From a checkpoint of a small transformer trained on Wikipedia.
Size: width 256, 4 heads of 64, MLP 1536 tanh GELU, vocabulary 4096, 16.9M parameters.
Training: a variant of Adam for these matrices, 333M tokens, 10175 steps.
Each number is 500 + 50 x the weight over its row's rms, rounded and kept within 0 to 999. Layers, rows and columns count from 0. Numbers have three digits each. The size before them is the row's rms in percent of the matrix's.

# layer 11 MLP down (transposed), 1536x256, rms 0.0461, rows 642-748, columns 64-127
100:489554443467462440427516519528488591521458521499418456509526457502492525523383519564517474519473507504568555553417453476565415505508550377477525563487590483590498486511490464513543579487555497
096:442428534518533468540536481569483461470524472388539548390522541515490512606543488460460487478532559398462517535526559511549510562391546562392466525449459483532534473572565503417518506539556560
108:552496431525452583468568520529516573553521573566510486403469514535593462435448515470456445536515600558577562490487517473464461486447515535475558496391598430538514429479519497477390502503577462
093:476568460429580472441387467509433511472549417498583472595483571472548478522474512534480462434561449581511489527555435416515478486509550427502432602498453463524598506546483486512544440576446491
099:424458512460516513434489519480457515521440499480456467442406442517488446466454429476435617550505542561485418560535448458572465465505528548405550511471443550493501540492389512463499524622485486
095:520517460593450553483541539576476412482483489532517676461501532467469438446584432496470471489458444441522491473540547569466445489543462537432449483453441516497447433479413562494507586464566461
096:532489598488494483459467406478454554485508520436516479442458486540530471500505472624477427528514555457438521475487493500408605508483538511526431520472446540530538592561496433597490468494566543
093:541513509503449477503475468500527535593398445550472415501552452518505552487514454482463553507480375532540576525538475586521452543497585551446475459474432474486461476526502401423481523410467515
104:394494479528497510467589498476408473475419482475553431481542528483565538497505564520517566491483421458515484579526452457490581525449539478466486517587584417528451544510451486468495429524426539
103:578488508649577478586483466431569469446515557493392505470399515517541582526448500558492461428503437464544427546568513553426442422399677433490448505414520526455481564458487500523483469520526397
116:510481515484496614438573507505535453534583564523438448487518459450562582449408578431500590506545472405440453472475507435509596478491544505499547464574414501452504458585492437561602572473508542
100:519420570508502519599442435416487516547484456519497509528550499396482562486414537504511470535528451511499482467457509490523493612479512462472503507470533491437492527498584453495528469443559549
111:550541482512434477579550516585461452530500493483498406485479546470496531562459502464475489496511525400608509533490472481508497528494513563511541419523476520446516528470587548476569449556587436
088:506432576508424407518622528533428508472493444502479543519496502516532523488420493484504436525550450616487505530441523431442507552501463565492457508567464436517464440625588522514354497378479480
097:472454582533561450514414569456485435443535420488598383518513484486503536481482372588529497528594452525476452558538516514514418480510454564514525470576520524462520534464461539494466510530552523
101:474458483492547514610491365453451508591478460505495517550507480466444416465549419564503518510455583438530541569510544507504531512425450442500465440557434363474502495508628528515465452473482449
104:517535482476413610499483479482457534504403493581471445571433574582482448451483575499421420466453506505466523487560447465525482477472591538422522581599504554439411508480552544513422482468562437
096:457598522535509488456579476515452447497454466426514380483528598490467518511540457550555547432507488490533450549445533571564563537515548461628472419463509444499476515587500533467511457464525627
096:408443479570454513480507531486576528455507465424463443444553437484532549435585525486479603477566487500483543436591483494535548474447524468553479431441494519598632517554497491502509453483505537
109:570431447494546450456422524470395498576547521516473597549436536540456500612521510571469566579552418499547440525474502516456469418497454520464507513542494493522565489538571495554534525482567534
086:516512543462427577543359451490469510575504479493511575587495553499571496465468502424474559524432579493555438413380494546569439450419506543476486463417497437483459433458546546515532496497421481
103:483482422600500525520451484503499441492526531520446544510505539492533463539546525600583492504425562478423483561453532490529471564547458495530449509433473551540474484460468553503487481514451529
099:613451560556516527594484371541553416551435527544419405484496502571464529498506519477437525524485422533481513540521550452495616561557544463465566497449429474499483517435508556498576480475585574
098:484559463519434466486664504514425474477549544500542485567547582424544495492463449482593483495514430468469525482495470424498541479489499537447474609519417479524551487504529497548454479452518534
101:481495500572539400406595517454559509569462419535556492510529633574556540412630394550518551495490458486552451562479476478459535485523564424501558565550533510579559496594482477449510543488550535
103:527524487526541554465405508563499562489568515460539463592429399519574537551481471483414462475417515505534563435539568510539454529461470444545549412518517484443481411468440598520532484416507503
101:595531580537552500539411474592497617546496576490607480443477576470539505505531462509500598537509516497466432606458424539446450556534578462468562498604489542534423533447571516457442520389532575
106:502436501538456584511851479506512476437523507459510436629493508504457495461588439503486553504511491463427471533510514482541527552562561494441560546471535462519435550541576558431480467519479443
103:519529514557486458549707512448498492500519422444467397472532525526423388428523490476557448583528431501478530523520437450458551515541482464562439532491518449479498440598422501520508516576582496
095:466539571503473524502394466460533325512463496415431457471505454480620590468556518499440550556532495532563514503508501491500424467523559455575470490545585497576575525486527532501428350484509517
105:506439509474457425494572503493540600454509479479577499540517497535485527590509396532477571447549470496587487553477435531505479437512453538363561580499603513491565545488487397481468479501431517
092:399517440530529516494310557445460498507487497472407662520424492567452489517593574458467508550481537465489466476514530455506486501597529489412554494473493502485446582492486516655509385438493531
104:569449478410466546569478481526566498500595545547513481523496471510542461528475483476501473449530508482573565523485496484599571512476522426510503459438513513526624522502518466482441521544480503
098:526512448459404528539629520446392479452542525514426412539556465480398390401518475509479490511551503530483489477419482446515408500466484499451479445469551545438511512547423529504493450478453506
107:389464486492526479540576426508538551523453484500566510510432555524402488471532497451543524442509559435540477395548529499486532399423519510573468490586541525528545510406481395541572451467508455
081:470530400528514457522500441489439621441397416479432524516514458490473506536487488609509480533495482590527447460512479546488552512457480503526513590494576435494426545516491516456533581559520516
105:536413534450442479496515538534474519537513531482420502472492600586469557510428491589487515501540389470590574470485505504448444520492538456452467514601447447469568414555448506526503524583459496
097:540440544450516558492473498576580495505515489595478527560451474534400497468516492486482377533426487546480545547470583422495516496551527440491559468522451380470548444504499578601478455422574439
105:478561552423479509441564585518479544525565474466393486526514477419556530586520471576491545544504448587515552471521445578581494488506623627549533512525490431463467549559552473463425483523492540
100:515561458534449473534389454504565393558482426564540432528535474492447453420485375579523495509552471565510487517424453578564519533460546527520577426467513471536531504524469355528506448410450517
094:445492417482532493497515498589458497561514442511508487385514484509514495476485456524489530485514528534531478501566454486550499465445447467584466590430483577528418436516420495569496497498469451
102:489527552446460483453597520459609453533487539511519507599522490581561495520460556476466530390524497506469502418544519482407441535497485418595487474504549508451481482535538498482541572469594488
101:511556557526554454463543500496447608460515495460477583523538608553531542471554471451552553450503447455520541536505574523460477359515593510454435507476544466500451513587560427533466557510431550
096:525512517511492508617429475523532528562460439568602483545485443488532573554443514515445511463507389484477573539463510529578519547557490500473446596401417534543463501517547462541486519454570548
080:430468533601518521476233548484500515470474473434540649428502454497448515533545483516532495457497430597482488489514572567467467534521432615438546532506559530639558495338515531509548459499485450
101:547518486474485538508466524521457496502480475576497451570518601422499446500419470566543496515452567517580558511473401483345511544523528498570493478537476527481460435572533464526481547521592538
091:520535434506551459433586506392485535530567438514482433584421468478515448414473532549483470524466535620460608489494565491488488533550543619498451542551517467462527523491414479553558451564483537
101:471531526523532509431466453580503460501548592445527597451540579434462469490590549538526349477458509444452501402506489539409523482463557469559507496446516492503440525482466564549489585502472518
091:437429362499498492532502480541474505512587423518545608543575455483497501460511467540534496532448552498580485437550496540508510509541436497470422516542495458464514462551484450460499569533551528
102:507414543542484502457334514514604524533419570501552457501502430588502484519537478519509580531477538535458464469511584413519534422385474596540453489475552549461431450441518491536482507578452471
102:453528584489472460472507447464486508434492518491539424475561586485457454397567407472598468468509524520492500530516595491419548470444536463530520577538486533465602532520526541475476422545503392
100:417565473393516479456489504521537510415535448483540570418419525488604466490449475503518560530519504517558438501545499527532569585471522501450472427467540534514510542497592455492468470522452458
091:539481469510532510498542525553604469491487523475509610595553533509563550561578431539484604512423554557550509462495472412500538478516487576498404544509444476521530438472560500651544379482479531
099:441468511471509478423416556520423455504509489525539464530368441476475433511432474455542491452531517533561470515514537639475593514491388588545539450482486474589531486476617517586448401482573532
101:464402499498501451450496491589518592486486486516647448584493430465474492514558478555487469501445510510514517423475528489561443460573426486499457483417532428452544514628563487572529415598553490
098:534439423555463531492547419465505497542512441463478577508498553497444555514460457460468502482543527409470531481493506487518559483524522478554519471505466526552618595567512416548526501462490536
107:471487582467456604531456528545509460513503429518531524515460555462467411528503581587645501539481461549492511545591541528461455433603473529510505477574539542468528482403531426525486551481525546
104:402506436492551529373492543466551564451587448489482401575563492527490479471417523485517447523530477597481461572461486541481479526568458530401367464517511501431357560555497462546500534504512454
093:509455513560517575455458411525583474480463437460500543509540474530488535491510457395496446468526478468489560546541546512459581427438465466525466463566508408550524489455485532569481517449479570
097:558495510484478502500500493524593439564589533549442544525527493449477575498504493485489486528509503519454426580449521559471479442585597471499546512499409460501486447542503430626574601466503497
103:459506552533560521478674516399411503500553496446481468419501540441449540472488524509513510597513415429519500475448494479542491567404524538554523476425468480602573408587489516440432473437611580
098:497522567466545507548401483480452540427526508505474465505483517543479499554517464485465501473578544463458510429475525489557497429496439470538602484504467408479497519475546492527580538425496438
099:417427545522537465496538502443502518459563550488501421504396481540497449524455480517453491504501546456522488475533529468555482460484505509489418451428524560517548461496524449539489596443418398
104:517379559445427540434749529487509454520461488441482543525491405501384627545519538409437522518505480513511455573512551448526516503501469564457507506493473576484465529521521456506478507436483487
093:477552559424572536475542463590475478427458488418527602560516427489440539514445507459484531395431427475445459492591513611461498467582520556500532480411448590577489484556431502489513517629521452
102:466553464520565607495433562515494487565524566458570485532496518464572525492534497435547408483496505544543501515535426601489524467564513490474508477626475482557478523384464542444546489454468479
095:537510410411448556594437510495481559474511465531454530519582547404537466482532516506478459522545456494525447459555536449527492566447564428539472491503538563536455396396490493478600547531570560
099:534519452568470466504767471481494447506531516472526542470478506509546505481666548555511468573509418481517568427502530495489442554432513509484481531515544485443473432555491506511528484527516508
092:509498467469593520490443440499422545446444478546452622482437491545499485499487489658444545528568514585472489533531564456496484503550428498398496558469479472542522519537508557508488465526501506
080:459531495478530413441553489470408561452587458559498644499481559499499511524641455564511523559544547593464513456494531466588488491467385565446511554507514474490447423503551459498504496469464563
086:560516559397554578596503473512456478505465437445484542519493482515473505536455581458497580533453539600450423499472576543507495563528549516516486513484498607469569531473553446506505471415508575
101:447539517473461490518575456521455502513476451535541440559567571477433467521469473416442545513522460432487549504582512494632477424618544513446502474511510348580476540495488450508488496480536520
103:436403542432521386348455601438529598467565520630447408533503459534507528472462496495514512521430480498455473502543497480505512392541508502571461534552550546416441511502547424508603413489569468
095:524488521522463585384451486520532478450481478520524413456409445470622473515444484574560414449530429548488478557530523533472464549581412470536521536514529504405541482484512449575443588457520521
102:558533500469507571445416515423505518538477520406487475467470523493493538516486471463497469536436450491456484478407483543463565556467451481552556466446510433593500483550428545430500525454450519
098:430384512379475573561378524539457564530475542520487527487521422453538501524464439501530605534531532517540500442513394518472536477607552509558489467568497471425496526439520529549507534438495544
103:523483343413533511548472434516537529505577428440478450501479470520449479495452387512449363500527477406442573594462453541558557521410497491552452519473463441421489562606466564610585459531478470
108:614491479491480522509451416475400533458460514496536454498457476538511492494434491514510465557579609495576521523397480437623474441638528390432462548481473561431521571447464512667513505482474513
106:438506509517559501466583475498461487450479415520543467478527527575472634454451480456520452527403541548489560512486558461423506566536533453515426513513430554446531560493499460586473586552479430
096:493524464446460480505695496589548515582579503488432453562502540471556517542410460466500504593584517494527555579518428447475442520487481424533497551505496414433463455568497469477526531477513502
096:485499459491540505529386451580490470522474423568497518422514554426426526465539583521571546405467411469505550529488481502493449483515477475467450496522392453615470613451463504572417510436469487
102:537422569480467565508499550510465465462473533529530457434553517475501514436379458521560489431439592486535424385453396554477455478430553512448582569480519538428463497475557561526554507579508524
102:562523553559529402515508516470542496521507497516487604497515501464465489390497526552442477543482513557557473504374522439474504544471511516487524471531559380493481465524453561489509474451526524
096:506619570512483474403524482479538511489565449536501521410493431491419477604479537504402490541494465505537442440562511507550525477472437428501499492526565491463489445460480582475528533427470491
099:434463543627483546548546579573474560494467453572474511527491505521475419567510496491513496502490434489503426516415551465511441437559510488406407490516424402469462421436495504500547530467540378
105:514571538581492466435509520486422493503450543550514507496575489460541527493475487530536520488463534528457628474582429599459457434485450514514490550570481495567408512594584543491563414441473495
102:473563525477484541526466569455429445474458496569539448576455489455524483514476515411526473488481455570497455493449453465474539538481479575436489489522472544549471496407533520514384441544541513
104:609508415547498520478396580465521547516482514569540406583494474549449529493551451424548563439515443519429529436443518518502486445471460462456500534523503517484504525517491507520550530497496414
100:500488536534493540525578423490395508478534505377542503584596442544594496497480494506568526441475523511562523482573496399428506529533436555524501495503527496530538575479475413496502421555433450
091:480494483411502516414426530520581513557492471494511509574444509481463435478414548567547485639571468490425521552412452588526546491472495560556512542540479510440567420464475492524532546423522532
101:466464551463554496503398525614521574553548484552546434462480535501483514507531574490487417534494517508421476544485558586507528541547480527519550515569447561452490464498548567534413530534473508
104:480525548486421514459606481423500456429534519487535458595500430502413372502524440489457527500552535491512410463559445459456459526593449516449531521538533488494525557570459630520522480505506577
110:542519539479529482565447485488453506459464497607478362550503550620481509536490453575524463414382514505488540572497438464485451483392515491505567480534459435430466487454537502495522509538506566
096:587547472468493460446507496571558499540411493434576469528410607451454565527483530486377508463420503482497590557504439532503485599481475481513493443518567545452489553524515461514494509483419541
097:509503475520604480423531450562529539503509537459392531541559405441522504479577456458516507563512475519483480565612591522449508422479430524537468484523462571437509498641510512496486487556471397
095:474424481576450424438668415532474498442474409475494704543535409564554522535564477482550417528332413488561476425448568484530493429546526522507477542466561481481543545466466454501537491523458484
097:403461476551514506505764500493479462517539488512463590476494525469559502471527547499502463579497507460490551453551464518474438494487521484497502486447489522480525519582594561504461458466479438
097:498528566483507518505381374465450556495535449457480533479554402447478635545533524597499448422434484490466605489535463478498481493528530499543517532463492503516474441482522549448514564535515526
099:513501433499559513468490505426500511502536579538560502595428479607448531523494429556507545495479390515499538440462560528521548511475471493541531498431424460504461477484513567437520543465507605
097:537459466561458407463476566444455437506434471414549534546468461495479501404553451495552514507450521542481539575509561550540487493554550500479545508486476573427484433539513481466529560503463546
100:537488542514493463512623473526487399503520476382457584528525562520453507525490498585513536468564539592532400518545477492449470552510444454469443553435581486402391490472611530494405499422566441
103:529412532531452577549458512464509471569475563521560434457489489509579439448468482481441535508551502529542446519470490499457498467524522461595412572588559527479433555487407515511510481467473429
100:535496503593518463588483514431536378421505503459441415388399432551576541459540557565521453526466484551493455553531453462567419620531537481532499534482417505543447488436515564534536543532528528
096:467469491453542472461415522409565526525399557425534546479441502460460626496517503551448459577519504499499513549577450518546466452549532431520427512598400585498511443494470560490475492495540527
102:567476392458452479521613530560464464434431461444534433544427486488463567569530592516526557471506481483452515387567483489602495491499531507428593578431484477602537469545488472528506424549541480
100:523516517541440426593475562465514401486543492505478504479393570477535533501462437482584508608461458467400544604486526522483387507546501446506504424465543472493456508510403467539536538450488466
099:456427507405498496405767512394435442452458526491553589494514506462561522431536497552481574464492529572534476433501485492491558459471539548508474489533490412465471550497477501482461407467426508
# layer 11 MLP up, 1536x256, rms 0.0559, rows 643-749, columns 64-127
096:586513534485536518462532564426518444482499594614470475482494413465513434490409531533475492416502457510473457587545407443435548436577531484471501561466413512497571431465465476506525455580451500
106:490532520553487542480619483485540522463447356553518439556465528378410628533433499473539560470459512532521523518479563469509556490474495531521515484460495495475551503533513540508511571478450474
098:523534470497440420490512509509493506598463507462416520481523512537472577486512499520536541553472498581496558558505482610551514536508426474551474502552569567585508478531449434497512415515458529
101:371493445509557512611593525483564485533585503447552476490515477372482539516440416482499463484520534411494524462412469440477617571485516566526570543487444430494526502467406568500471529451546496
095:491465411465463539463528437532596423517501513506459572523540496442520473539484490442497499476499427310530505530537528508590500412462486555489438449541511502510461512518524524499376394464481559
097:537539413540526546485557594516464496497481461489539441429564483449504538511471525458503494570559550492416570555462453594443491456392543476611503504542517469355494490542496477423511497488468492
096:510514422506494394553471435487450524516589613517516521406428525425450571504542605530552443544482564470517488495499505428535515523501540499490482524486502527522408491557521576520530551531523485
099:568605407534593481439477572481520483508485415593503419462512497446484561470476568544520553546480519547539530509424531498549522544407546463555441557363468535485539523479515542453477482484516554
103:515434454464537549552570502455560540517559552607496557493485536548519461571513617566517398497452517457436476536515489491549491533480491443510588576511493540561507534563486476539515540531532434
106:519549512435508549540575504429515533455533496479461477494534419492503440488509412477474472509447456409562596462609518526525494620452546442508533509617479473361560528555548519569452462379471496
098:417419412506462532507500594472395555543456449490489502489590535542494538495484433577466497494474541439518511596551388534427535499451524593405509475472524522494516421511434501565510521546454467
102:470552469511543450526570401358540523457443529493428453450515449541577445512427536560500555535550503507530466468570459484520551485487514511562454556435474464432515576535431429467524529551440493
097:555572479403578458528550510485532464417478439513484481463478454564404475462498416479619502457548531550481561414473438614552523565540470529570654521574591493517531573531433508530565538500505543
094:511454556462469601490496475504688426551420482496492496474514481510507496635521509552540355474509475489587468477437468556575519533470469479451469474377490503405508488500472444503531455559575553
101:397516510490473508529500618495533521457573543518448523502430495508403553473496539438597540503557500428453553477540412470545556465514465517485446558439518478492513482507465482504548533501524469
102:530535490440532412472499485452516495493470477473431511531422524535442618528504516532534482441539501491467525455416595587459474580498424498452419526451574489527535507546394448480421446505504535
092:563424530532478455512581582462509528468430584552488446439422438578608583490486494386508466550490506477567483452567486428427401519416510560502492610539508517473472514447520596545592531505483401
095:532554487472530514447557478455525476444524547542474533480445454531455479486467562541469433548450506472536437547428511500427491562443480511520459594565589507398524555567401480366488465601424492
107:496481435487522396489492513567606530396532387492469462480514494467470590502425388527541477616545515493471550557507501495562515494471536392600565454488489500443497471492449472448570451460492464
095:476473486581492379454467595542616495549574542473468495427547419489499487528465573466654468576447473493571484553508467463496611520585446531522528489463572483550525605630498507495511496472476544
104:563486597502524497563523518514606460489581520522534449522496484515461458443485544525486477539489525441473521458544527601498518498445466548469568477435519500456530598499450464588422446456570583
100:466515448457406518496484558429576486476483528510478505556538523412455532558513513472493487493524481428568512481407537511528523469473450525537402449505583564427560533451459521563530434555496468
100:424526511418462452522521569481543455482435506560478436561497472553402441479524496460447449422556485504463528440559518548551531506473527565481551509474476549513445494494443532481497388595407519
103:520484523439465488598509448549498519588470456566484489506480379435398526498467392453475343503517556584496498528571499470524494498508561463529597485519497486379506539528522510479569481482527518
101:462569516440532497552490571452586515461430398520528406459569525466440547503373552511521466484475522479526438472450464499463530552508517482519548555543506528522567565453421522539553517543502524
098:506504579473580431394553471462506464456497553546434473474444491600543595463556498414454548470574436478510542496520414466457521477414450544582572619529451491471501412573510474413474423601532494
106:467586380487557490552500516392547533502458546519498440492494533480533522542534500553475497447482516432442498513387505485528512541479596450464535608550499480517546488545500552513570536540551490
101:452538437614520496553495485576556448553533450517546467443518419528456536489519433512567357540544507432500504540444519477462534542462547523482498603504512484483542498485545518529513456515489431
101:405495443486464427459484421580543391510455589486513530565529492478547506524523492498505510546418505437529518550545499442560537506457488523544431571513495482466572488571525488594502526483421513
101:535467536472527528508634561506464442569512476550511492442444536552566460497438573559552445544508445506489568476509515465471457513506479481502593445517406518556512576467502507463509492495540503
094:537481483397463501490465481536451499523500595608479525519555585494509553437505477432520511476567381485484598539602492468548508539498444525573441417552435490543596518511465504444471527579523492
105:499397456418432458531530510484471451494482543586535507436521394550472490495472591440482423525465521431514628541591440536532421471468543530515486465500486571543604457492549467483486575599475487
094:467445497481542500546549501516512378386477571579493461484478479452483506528459548452546451592567533427469547493583430424413542409467480558556497530482581542524484515541520528483514429550502503
104:479578433539509402545593513499514488479508464532549516407487513503514495471497494391467479420518404558475482565477502533569447592504475487546464530509483560493511504557470480422544507461428497
090:510445490424530474498514472465519487518587568488500513420491568486531473566520477454492409586534460459390516435477413489570480528425511537546593517494501456464465503504506508468556511563573442
105:460528497522458472492500470546531462458565472501454527530467455406469544563468480616489389499488600358521484404494528500442543540497521492537518508373552580472433568484444488510528467479519410
099:495513472540416622426572434577457490561464512514488479482543430530528522522507534557433530539499577468439443457550503537410527546459516572525509471502571522446491539494461516472487452574438545
107:434460445489555474577466458595574533555410456517586462591454517486523494575518462513546498456482528544461539447430488560480479606499454465588547553422474522440455485517410544562479517444581499
099:544487438456507529439487525592438562363569464497543439497525474538539456555526526468473449470525512503515396542523489532495533412539421533597557519485465585490491509565406465469538509561463440
098:592504359528504412481511633509521405472384531570481486548500465401519538506429537442492538543424495503554515467492492550497496488476541508502485484445503478530568507445453488486476459513495486
099:504485417456502499498477422548543443509446490425475527511442502471428490612481521534473464562480502499558474502511507447544523549504436481411536425532506512489486544562457512423514552491450539
102:571605545405454534427514563496474488617564512555476492453406459511525487455515594499522506605443549470549383590472504523462512525460499526438574514495503495543520540474442472484499481572477511
099:373446456572513471559495567485485431449505495465483489460529366561422545511558518405552431471481537498608632581543554473514431409507535550498524404529536601413590535554500436501520451470454465
087:561515501441582472405473544483491510586558517521535451466469547474535535469430550481543520406435483530517495637537489534517466459441507440552500452475533529423544521483521402534490516508547570
099:448512429353530502504554448412478443586504464499548452482456548504467540514558593510456547570516569406572514589499467438557503438494564515447441510472527500568478546519512482424542559499428454
101:481539483474516456394565526580506490453557501451533499494518428623440563475497492546529546422408498508484522430469473539467514577539550516533547447544528434483594528436475518572520414450470472
103:478564408456449501537546589448541475474506566450539456520531553478534487461466459532474540533448481453562425560532530567511456497605524486479451408474551527468529483565493547460454411479504484
098:481573455530459524460548419435557517418577414490422524528454525551510535508546389443424471512582472443467535503452558531551543525540578548484499428419564559544458460561428476521595505536496535
100:486517532445441494476477482466463470553539500534463470470530358554486408479477550461547459416457484489527501418508520566553625528509595502613557517467593466546549563474513467489434490520510543
100:543507438527450564532451496534518482409484479470414406369425503504558575635419447563499482426544519475457540451491468524498460447463469396612553443475429560536519529476516462594522542456530564
100:418441425517464612433562461441553448457464519566546454392394450534559524518508599422562484479519559458518554471497492509518527461502512548631449493549523537466545464536504496496502496510597517
094:512552565530464459513503531400464620459429573514446505476466473490543530543491601482519463445540555396544535516517516563513508559501484483552472498433561585442452451567412531546543377496467494
099:473534546497558496518573430569532545442519438509542455603467533475440503432565504448497499496518563529461453555456524370479504537479544485516549527474534519516485511459578456639501437539546556
098:534561481531588428554616479528499448551460563482523505465510451499469573570473519537444474521521500451594489437468526504517570435569559455583479460480542473502428540527504430508507478495494538
101:562448512510577565552517516424487451435540533485584468462461525397457515510433513444546468406514435419558485546478406533514555543552487526471458482438542435387572546468545398518465519522405554
100:516535406510554536486429575505561537500525444503436457521500498411499514502509553423459487495485567477564588429591495512484521490499602490521441490490527466593430601555543418573455444486481506
101:518448359504492554489451538370495479492491539506479428565457436534466448521426480426554518544459522500548577488577555512553528508430487489502503505511521495433539504570535459457561514653503540
100:478486506478526532497565494504550544519409546517519483500466585469469418375495503494591556534419541497520444572598454494451516529510561507546568509481567535430465568525420599462469422460517478
100:480502495462471515514582528500559505438523423461501509476530437586439495487525587507515478490455451423575498546446561387537420478468533463553409550540443534494473543519494488502463528482486453
109:370525466517550459524523460569516458551571463565551442557331458409437536556431483565487539558475543526446494537460531460538455582566505493481567542550540449469525466559488450515533412472503478
095:518524488452526447463507442570578473517587517496488468492446450527496547481389459466575472512422437469415500395473505482487497497465445508558456531384402523543529510470560583501503534537556540
099:567524495477480459488561514556480623500549507549451444532471439555546510478396426478482495471530530472536478487486467493531489430482498464510478528594530516514510419561431412525515528591473572
106:525563439518491467512482528538514480491564486574472479525495513423463434599496487496557420532478567461487505552551437571472502579507458436487594507592556425483453561575573542443539441498518518
095:519541457495479614503423487495501532484484527465558472455510517519570443582455458531585539511420446402583451462450469430513485504456509445528566415514467570482504526576548510461574439505468398
105:470498472460547450467508463449560574446579507513542421486543580464443550570450492548488447457477541499607486482410454498625470502399436518536472513444495457582625579490441492571504497596447532
100:500535477495450527446540413511538520494562573439547436560545516524420505530435541460511538524401585482453575447603507537542477499475542621496499482444452545420544545533519492532545588493535512
103:567508470520492527517492602596587458475412536600437472448422467466537482467450522471427488645447540505426514451414517531452520539429594536500432502492437501495499555524547538448424568555591469
096:574465566576550447509520525530564478581466568444561496409507523473545558492530506490512471577379522420473555541490446524555568451482437514456529437551460568462405538471569432572496442588580515
090:467497416437506548575589419472553565481508589501499481606480480508508493527499523424541461490506386456497543404608444525565581489592454380474516458521454510426533443560516494632533559532484528
094:502506444594411448475526503462512549542475568461502475507406474462517461456473372464478490521510468506458593576555453536488479520428532511511501487615551535506535506553414442500482531497424437
099:505562456522556534411501491546513538511569514509490456466475518587581482511478523526539467558440510495533490403474488462519552479452479507562431529431537464483568516564514467564491451537476551
105:433451488508513539480508494452536377520496429497529440428490522496424550598393526520476583456425478516546501499425489504425508502450468473534534479389601514493483526521429548530602536549439452
094:454549507420471530619521547535587545566533545443545485531545488435518562395509460450466595435479520513570476381418510531529557519481484533502564501490424505589513573465457529379432483538530518
104:587478502477515498633508440580509517470484470463527429427477476607484462407584512525515465470482393505570504481475475473531566506488434463528441548461467602390447458492468459550433442540425521
102:544510437475565448519470600504542508496485472555547456403516487530490542528494534469435499394495442527516564613503430450540471500472566493418451528547443362480554526500436496486572511595474423
100:378556449533544528542494540527432462405465449548489437506483510486538384481510471484557514633526495449516377493474483532488526549499369487529589511421419527464497542505556458465563492523468514
102:400440463455561445498545480475504495510409498556468406459585435494512505485416566507519470518510561483552513508490463470431520502514529510593494509452529559537585501508486473396453530479560466
097:530548439494453611559442521584564474500530480468514440415536474417465551532554565512524460548473605436502483431537538502511551590563539490616481475432500513581523514564386400465545515412569547
094:452494576473639447486509536491516463473430488498479410519386354434390491484467512514480494495497550501520519445434582527561578524476529486445540476449461589467505567522445443532377457498521569
098:514441519526511507493494513446542464538468540512548473573446471548536508459563439513468508525461632459548440504489509541500530524435484522544466408442504443419499500570492517475470460522501474
099:462475443497543495483565456493483516434486443496426437587539484504386501427480547523520525576575484511473565464510495417467534500502463542499554559431514542455552522539468516494440443513462470
099:485514406475556540488564587569585419538491455533492539499475450433486529492465488464489570514434597476460538523425522527454460533494439542539412388541482557495514476523491588456500499498539453
100:482522431490433471506556498545490435455452468514491438434466424439447453501495470420471497574525453541468526474509550542475519530542574536536573475557391475552531555461441489488462474561547414
098:531450453422522495497621436489572487386488468516411529496474588423536574515507505394495507477582397405518471442499511595528451496552487502460449435515484539429520591523426501543505455485454501
104:468433566490453489472535478508525473531557522506442468515463455506464525640414495437467476560541472461489469543585484497505533593488527498447442486502499511350399544526467496456554553453559543
100:450520411515467589517534482563554427496515602485495501577546472512514528449505498458502427524417507500582469505454516464492534514480549505492447589420497527534480532557528458530537414562471492
099:432605430477502406468509520538427476424526512403444509526549433411416469421443514486527510471462506546502454585601538476437546549422588414515476544429508509494542528409449469430464466502458560
098:530599545470500462508499431434552438594554519526461526465504491532506523547470608470586566574466454498506462524514457488518478507486581467610572490438558451406530456538555461495474554505493473
093:424569514555462443545520484537396436521424545464518476482563496437412465409583488459471481528491582495605496448531493434485433416444552493578480536474495599434560503554408446499399444575483452
102:548513570492560465604548503521576483503432482562462432486560566632419567529497497515543529495551535517517507461497500520520593450442559469526435533439523528410440581441548490452487549540462576
103:520512443522553418499495513547421568495522526484520444475455503484516460518404540487554473562422538428502532585443544428525531435464623423571510480578485554491563529593608572576525632515548505
102:452555466550409569509600427536516501478559566527577470448479458530540510564453421464433444416524539451467532587491528411461573487492490507494518497515483470575497443579501499418593435491504589
099:439516499530483478483552576497394420533503496498431485470505449494612539495476442427490430418501459578465490424485440549502498465406492546569486443450483518478512468466570558580522454585443504
100:422641437395497500468528441499549461505515485488504408579472535557410604487487491485483580481529450465471485423563451548502487559558495434430508440451579522499498583551535500528500428526566563
102:472571560568561504518487539446536546514496518527623546495436528445481505544463544367525601538477541469544514557462462431446482522460447436503575397474537512430526425541461517538564504514404508
102:492595516462533499583496472556416486454513546570440499427514474545460489578549494603560421472544557442547442510469408528544521414525555498405521455462582464434534440491472482443531489508507591
097:495523489496475524455526542506583481464414425523599523459454528506575531470463569511511501446541658558583481514438523469549517515489491503594530485471523502553514510613425420566474408485432515
104:432548454468509533470480573521507494446444527492465433481525528461522487558556434447530442528483424507522486564562486481569533559535462536536537419459507472498554444513467515479595543479462445
098:538463460508469525472629472467523509471498420594477522490509501509482560539542478545453445492449549426553466455462490518389510544475476539503526477528484462583580487530456576510534507514453458
102:521580544503549575584597441483478489469509544525534505516441466466501416562446468503501461569472536513537471557547486483543474494526446551487609479523444519493454445516481561427485534531406452
103:563541550471512393494536496537435414505596434570459483479478547474515508446513492498570555548411572587514492569511418440538557552494525487534527452548500515431506509489461412598410534559521474
097:409462462520436548571456522542535476453456559512550506555488474516478529532447459463519527451474489498493524542550497514448553499413560593518567464505459457475485454480484407399579578525371459
102:503611460499525494449542537481544428499557420437509526543548513466458527523499419511564450437465515501473475473481465491517548515448587486521572468448549549404511507477420460571556531498514524
104:472551492419598483563524526506481554579533536473453524482526487458436489539495430491587467552496541561530458502438588538471486566527569465559446505556518547474513463464470402609540463515452554
100:501501465548507494532508398492410537431456561534537481457564487488534563476412618532455485502514518534467544455505581437421530477525557475516507475536501493482352498530459479441553519514507561
100:492606440409564437481516627524435585493539577545533498440532486415494527603478567559557548570526562436527528515484408585466525602523457504535430479508559526492534392506489526412532476557517541
100:519494425498531444574517442590579505457409553593393457558491519520471501461488539502578491519501525456463513501508435518478419548486421435521534532445586553543421544504457511476487420496508495